Weights of a small transformer language model: 5.12M parameters, tied embeddings.
Each number is 50 + 10 x the weight over the matrix's rms, rounded and kept within 0 to 99. Layers, rows and columns count from 0.

# layer 5 attention query, 128x128, rms 0.12, rows 90-95, columns 0-127
51 47 53 24 59 35 45 44 48 52 51 47 51 59 53 63 46 61 47 59 50 52 51 52 57 46 52 40 50 37 38 49 49 45 46 44 48 56 40 27 61 59 47 61 40 48 56 51 44 56 41 55 57 55 46 43 51 44 67 50 59 45 37 53 57 47 45 58 49 49 57 40 44 53 50 45 60 53 45 48 50 44 53 47 47 42 57 37 43 37 57 56 45 45 60 51 45 54 48 48 34 47 50 40 52 70 48 54 54 40 69 61 50 45 45 40 35 47 52 42 40 61 57 53 58 47 42 36
65 72 42 33 52 37 41 40 45 34 40 55 58 61 60 57 36 72 37 52 54 57 49 36 62 48 51 35 55 54 51 33 49 48 54 56 59 68 55 30 50 56 68 42 49 52 57 52 49 44 41 47 39 44 45 46 62 59 42 68 53 52 37 51 61 48 53 49 66 52 62 55 44 46 58 53 61 68 41 53 61 47 52 48 52 50 61 42 32 50 52 47 65 71 45 54 46 43 47 44 55 48 36 48 49 59 36 57 60 39 51 31 44 39 43 47 52 50 61 59 53 65 49 38 45 36 43 48
61 45 42 33 51 54 59 50 41 38 46 44 47 41 37 59 43 48 39 35 37 40 49 57 49 60 54 43 69 47 70 54 49 62 51 65 56 53 64 41 53 45 61 65 33 48 54 65 46 61 41 58 56 23 52 42 44 51 43 52 51 45 43 58 61 48 66 72 48 38 51 37 61 53 58 56 56 46 60 53 54 36 35 69 50 50 48 42 47 46 19 42 56 60 59 44 50 46 47 64 39 49 50 48 52 64 57 65 53 57 64 43 41 52 44 27 44 41 67 48 48 57 54 50 60 59 46 47
65 46 45 45 59 64 36 38 48 57 54 48 49 48 54 57 27 53 60 32 51 50 51 55 52 66 49 56 51 69 57 47 60 54 61 62 56 47 64 34 62 47 69 59 42 53 63 82 48 61 39 60 48 42 60 51 48 51 39 50 64 70 61 53 58 55 47 48 51 38 45 35 50 45 60 56 49 62 59 64 66 40 37 66 41 38 55 43 42 40 30 49 53 30 34 49 57 42 48 43 39 51 43 36 41 55 56 51 59 59 59 56 49 45 60 52 56 54 76 35 65 56 58 35 57 59 38 61
51 54 60 65 50 44 47 55 47 50 50 70 65 42 57 60 43 50 40 56 51 53 49 41 51 60 50 67 36 54 47 70 58 34 45 42 53 49 41 55 51 31 48 57 67 41 47 49 38 51 57 39 54 72 61 35 61 47 61 55 45 31 50 44 48 48 56 53 30 62 56 49 44 61 47 51 53 63 35 47 49 50 43 36 52 66 54 59 45 51 66 46 52 49 59 52 49 48 47 25 49 60 51 71 49 33 47 48 44 45 45 51 60 49 54 61 60 55 31 56 53 35 63 56 41 39 59 46
58 61 48 39 55 62 70 50 46 43 41 35 64 45 52 43 38 53 65 47 37 48 66 60 48 63 57 30 57 60 53 75 57 59 47 68 59 42 58 49 61 46 60 59 53 57 54 44 63 57 52 48 43 37 43 48 53 45 34 56 68 46 58 57 41 42 49 59 39 41 22 51 34 66 51 61 47 62 50 45 59 41 44 58 50 43 49 40 31 54 55 31 57 55 25 40 55 38 48 56 35 35 48 35 61 66 41 41 56 59 64 59 50 46 48 45 71 67 51 48 65 53 46 51 65 48 40 41
# layer 5 attention key, 128x128, rms 0.123, rows 90-95, columns 0-127
46 41 51 47 61 52 41 46 52 52 51 49 53 45 58 65 46 64 39 46 53 55 58 47 42 56 64 61 52 42 49 47 48 43 45 42 43 51 65 55 48 61 58 51 42 52 55 47 42 37 37 49 55 52 57 49 36 50 53 47 48 49 54 48 51 48 51 31 45 44 58 61 57 51 54 64 57 47 60 52 41 47 54 53 64 56 50 43 56 61 39 55 49 57 45 56 53 47 51 36 53 45 45 47 55 60 53 35 49 45 64 56 54 59 49 51 43 55 37 52 30 55 57 53 52 49 42 61
51 51 43 53 67 61 40 61 56 62 45 61 32 72 66 72 50 56 40 54 52 60 48 59 35 41 50 36 51 59 45 57 52 41 37 55 41 53 53 54 43 45 53 44 58 57 51 41 40 44 46 62 57 55 53 51 50 50 36 55 50 53 56 61 54 55 40 45 58 44 49 54 47 61 68 75 55 57 50 52 58 45 54 47 54 55 38 52 49 57 30 45 52 60 48 53 39 53 55 46 48 57 60 54 46 75 56 46 55 43 44 50 53 57 61 60 49 54 42 73 68 53 55 58 41 59 54 43
54 55 58 44 59 50 45 62 52 52 50 50 49 32 41 44 41 57 42 63 46 55 48 47 47 45 68 52 46 49 37 30 62 64 41 58 62 51 42 26 58 51 58 48 47 33 49 53 53 53 52 60 50 39 46 51 49 55 48 43 56 49 41 47 42 40 49 45 40 46 63 43 43 51 50 48 59 66 60 62 47 46 46 36 50 57 47 47 68 50 65 54 45 46 52 48 51 60 49 58 56 43 61 35 56 56 53 55 46 50 48 38 48 41 43 50 38 51 54 59 35 60 58 49 57 47 38 45
51 45 62 54 52 47 52 43 51 63 49 57 40 57 43 23 43 63 58 64 54 59 55 61 47 23 50 54 54 39 63 55 55 58 42 30 68 43 43 54 59 54 52 41 45 42 56 50 42 43 59 47 57 43 32 58 57 53 39 37 41 62 46 60 54 50 42 40 57 48 39 51 32 56 50 57 64 49 60 50 43 59 43 48 43 51 56 54 58 45 54 66 39 45 53 39 65 60 47 52 61 44 60 49 51 68 72 49 43 45 40 41 54 41 49 55 53 49 40 44 52 39 43 62 58 57 45 45
52 38 42 68 42 52 53 52 48 52 46 62 73 52 49 56 64 60 56 46 46 45 54 51 62 57 61 41 50 38 40 56 52 51 62 41 51 45 55 46 58 45 46 58 60 49 49 53 39 50 39 45 45 51 52 36 33 46 61 51 42 24 52 58 53 58 42 48 52 41 45 65 54 54 48 52 53 46 49 50 43 35 41 58 48 44 45 51 50 51 48 53 44 41 43 52 42 36 64 45 41 48 34 57 64 42 60 54 58 52 64 48 56 54 59 56 51 52 48 42 63 38 56 47 61 45 48 49
40 33 41 40 49 47 56 48 49 54 29 51 28 64 52 36 39 51 23 56 48 49 66 70 46 36 31 44 52 37 69 54 47 70 41 46 44 49 62 52 72 49 41 54 45 44 67 56 51 48 60 48 44 37 58 59 61 40 44 49 43 46 43 43 45 53 41 74 49 54 68 46 49 51 46 49 57 54 49 61 46 57 47 29 54 57 55 54 41 37 39 51 50 58 48 51 40 38 53 47 50 53 60 50 48 51 50 65 54 54 44 53 53 33 37 52 51 47 50 47 49 42 43 66 57 53 47 48
# layer 5 attention value, 128x128, rms 0.155, rows 64-70, columns 0-127
41 59 60 29 51 50 61 67 38 37 37 42 59 49 42 69 38 63 51 67 61 53 45 52 51 46 56 54 57 41 52 37 47 41 44 54 64 48 48 53 49 61 60 68 49 45 44 51 36 48 49 52 44 40 48 44 49 50 59 58 61 50 53 47 49 48 50 59 49 39 30 38 70 43 46 35 54 52 58 41 38 46 50 56 51 43 56 64 72 47 53 52 42 43 61 61 55 69 58 59 56 53 32 37 46 57 55 61 54 50 46 44 71 57 42 61 46 45 57 50 52 57 55 61 62 60 36 39
49 44 44 58 48 57 47 55 51 53 54 53 71 57 36 46 60 47 55 40 56 65 56 42 62 56 47 43 56 46 50 55 54 47 59 46 52 48 37 43 47 46 47 47 54 51 45 33 48 53 48 40 50 48 46 53 38 51 43 47 37 42 48 56 51 59 70 55 64 37 50 47 40 38 63 49 72 53 54 54 55 44 58 66 43 40 59 56 47 49 28 60 75 53 49 50 42 53 71 52 60 34 53 47 50 45 45 50 56 52 57 58 45 56 58 62 37 58 54 45 54 43 48 33 37 51 62 57
52 45 36 58 49 53 51 58 48 46 54 45 40 50 52 46 56 44 48 55 56 56 44 53 44 37 38 57 53 43 36 37 46 51 48 42 51 60 43 33 58 58 35 37 40 51 45 48 49 50 53 56 57 56 39 53 46 47 53 56 56 61 49 62 54 42 44 52 57 42 42 42 49 61 48 49 50 61 62 49 53 36 54 50 61 46 56 44 61 47 40 46 52 45 54 51 49 58 46 54 48 35 48 58 31 48 58 71 45 50 36 49 58 38 60 56 48 48 45 52 47 45 67 70 44 69 57 55
39 45 48 54 53 41 57 56 56 43 53 37 43 54 48 42 43 56 64 58 50 54 44 57 44 50 47 67 43 63 46 58 58 59 63 65 48 45 67 47 48 56 50 44 41 62 49 44 53 48 52 49 44 49 52 44 41 56 49 49 48 33 43 47 66 53 58 55 49 48 56 26 60 34 42 65 43 59 54 63 72 46 54 55 59 38 39 54 50 56 39 56 58 46 49 44 58 40 41 56 43 38 44 45 58 56 56 57 42 44 62 61 55 44 58 44 42 51 49 51 47 62 46 49 54 59 55 51
36 57 56 46 47 65 69 53 27 50 48 43 62 50 49 60 64 48 61 51 49 38 57 40 62 62 49 36 53 43 49 44 62 45 39 32 38 55 50 43 48 60 49 61 56 58 33 50 63 41 50 51 43 55 48 34 46 46 52 52 53 48 41 46 43 52 46 51 55 61 37 46 52 54 47 45 61 37 60 50 43 57 42 53 44 44 48 60 65 50 42 58 43 40 56 61 56 54 43 66 36 44 62 57 40 65 55 64 51 50 60 42 50 62 44 58 50 58 35 52 63 55 50 55 56 42 41 45
38 59 49 40 42 64 47 52 44 51 45 30 53 47 43 52 37 58 58 51 40 52 35 47 64 42 43 43 51 50 66 44 57 58 32 45 60 50 58 53 60 48 57 64 42 35 51 58 43 58 46 38 59 40 54 39 44 51 39 49 54 58 41 50 55 47 54 59 50 38 31 64 53 52 46 47 56 53 41 53 44 50 58 49 50 57 60 45 60 43 36 46 49 32 52 46 55 60 41 61 56 47 55 51 56 45 56 47 48 62 49 60 66 61 40 33 71 63 44 55 54 55 47 51 55 27 51 53
48 48 47 62 58 64 51 55 57 49 53 71 59 51 40 32 54 53 30 55 39 39 54 51 56 63 47 46 62 60 41 43 50 51 56 41 51 44 31 73 58 39 32 46 60 51 30 44 59 41 52 62 47 48 58 38 57 48 39 49 48 44 62 44 48 43 36 60 39 69 47 55 34 67 44 52 52 46 43 55 50 57 55 46 56 48 40 52 43 62 64 60 40 44 58 48 33 39 43 58 59 47 53 52 44 59 47 38 65 52 49 50 49 53 62 46 51 50 44 37 55 48 59 62 46 36 60 56
# layer 5 attention output (transposed), 128x128, rms 0.622, rows 64-70, columns 0-127
54 50 44 57 62 47 46 48 47 57 55 55 58 43 63 55 68 48 53 47 48 44 53 51 53 57 59 52 43 51 40 55 64 47 59 50 44 44 62 51 57 39 54 49 52 36 56 47 61 68 41 52 48 54 44 58 49 57 52 39 43 59 58 52 44 44 53 44 51 78 60 47 44 46 46 49 30 52 45 48 62 60 57 39 53 63 22 36 45 56 44 60 49 40 47 56 38 33 50 47 46 40 53 55 49 42 50 50 45 49 52 56 55 37 54 48 54 53 45 48 65 54 52 32 49 47 51 51
52 64 61 38 43 51 46 42 54 47 55 44 51 56 59 55 45 64 39 49 57 45 48 55 55 44 39 49 49 42 33 58 41 52 51 67 44 58 43 56 59 59 51 41 55 33 54 53 41 62 42 48 58 47 41 56 60 38 54 45 49 47 47 54 54 53 44 57 55 29 44 58 58 50 45 52 62 48 53 56 48 43 56 41 30 49 51 46 45 54 55 34 49 50 45 37 75 43 53 55 42 53 37 48 42 58 36 49 44 41 54 42 55 41 47 51 42 37 50 48 43 55 41 51 55 53 47 43
43 44 54 47 44 53 44 55 51 45 55 50 46 51 45 47 63 42 64 48 59 61 51 52 36 51 41 51 46 39 43 62 57 49 49 50 50 33 50 62 40 37 39 62 54 41 52 55 41 42 52 49 57 39 53 57 49 51 47 47 43 57 49 48 53 40 54 42 53 69 46 38 60 46 46 50 59 41 47 48 47 60 45 34 50 49 46 41 57 45 50 65 42 41 53 51 47 53 54 59 36 51 46 51 52 54 57 47 55 50 53 64 46 54 42 42 52 51 47 52 42 67 53 31 53 56 50 49
59 57 61 41 44 52 55 40 51 58 53 51 40 44 63 60 47 50 52 40 52 51 56 50 51 39 59 49 50 53 45 49 39 46 47 42 43 43 31 43 37 53 59 61 45 49 41 52 42 44 46 49 49 41 54 53 57 47 49 38 44 60 55 42 47 54 52 51 50 57 50 53 55 54 71 42 57 50 41 51 41 58 53 39 58 50 49 44 48 59 54 44 45 45 62 54 48 54 44 42 55 56 44 49 42 46 49 46 43 49 43 61 44 61 37 45 48 56 57 49 53 49 56 56 59 50 47 57
54 48 46 40 50 34 43 62 58 40 48 58 54 37 49 35 34 59 48 46 31 59 43 49 44 53 40 44 42 52 47 44 50 41 62 70 57 53 57 49 55 42 46 47 48 55 51 41 41 44 46 56 54 53 45 52 38 60 40 54 41 47 41 51 48 39 49 50 52 59 58 36 47 50 59 51 40 51 54 49 59 49 58 47 46 48 51 54 53 56 45 51 47 52 52 38 45 45 53 48 52 40 44 51 54 41 59 43 66 53 51 66 56 52 45 38 43 42 50 41 45 43 55 50 38 46 57 47
58 33 41 66 56 39 58 67 61 43 57 50 44 51 60 37 51 28 36 43 39 46 45 56 50 60 42 48 50 60 47 58 39 48 48 65 36 45 64 45 50 50 54 54 49 66 52 48 52 49 64 48 49 56 47 62 52 47 55 46 38 53 71 47 57 55 56 45 50 51 47 38 52 47 60 55 55 43 63 40 60 50 47 55 55 29 44 60 42 48 48 46 38 53 50 56 30 54 44 44 46 59 64 43 46 58 50 57 54 50 55 57 46 40 49 51 40 45 55 49 51 56 46 57 50 47 51 48
55 55 52 43 38 37 40 48 52 40 47 45 49 49 59 54 45 56 53 52 49 48 27 52 43 54 62 44 25 54 50 50 53 47 39 47 41 50 57 32 51 54 57 51 52 55 65 40 45 41 51 39 49 50 52 43 52 58 49 63 52 62 46 56 42 53 51 57 47 60 55 57 39 44 44 38 61 59 38 40 52 55 45 58 46 40 49 45 58 39 56 65 69 68 41 32 53 50 50 58 56 58 49 50 62 52 44 50 50 50 37 39 46 33 37 50 54 45 63 51 37 56 56 41 45 53 51 43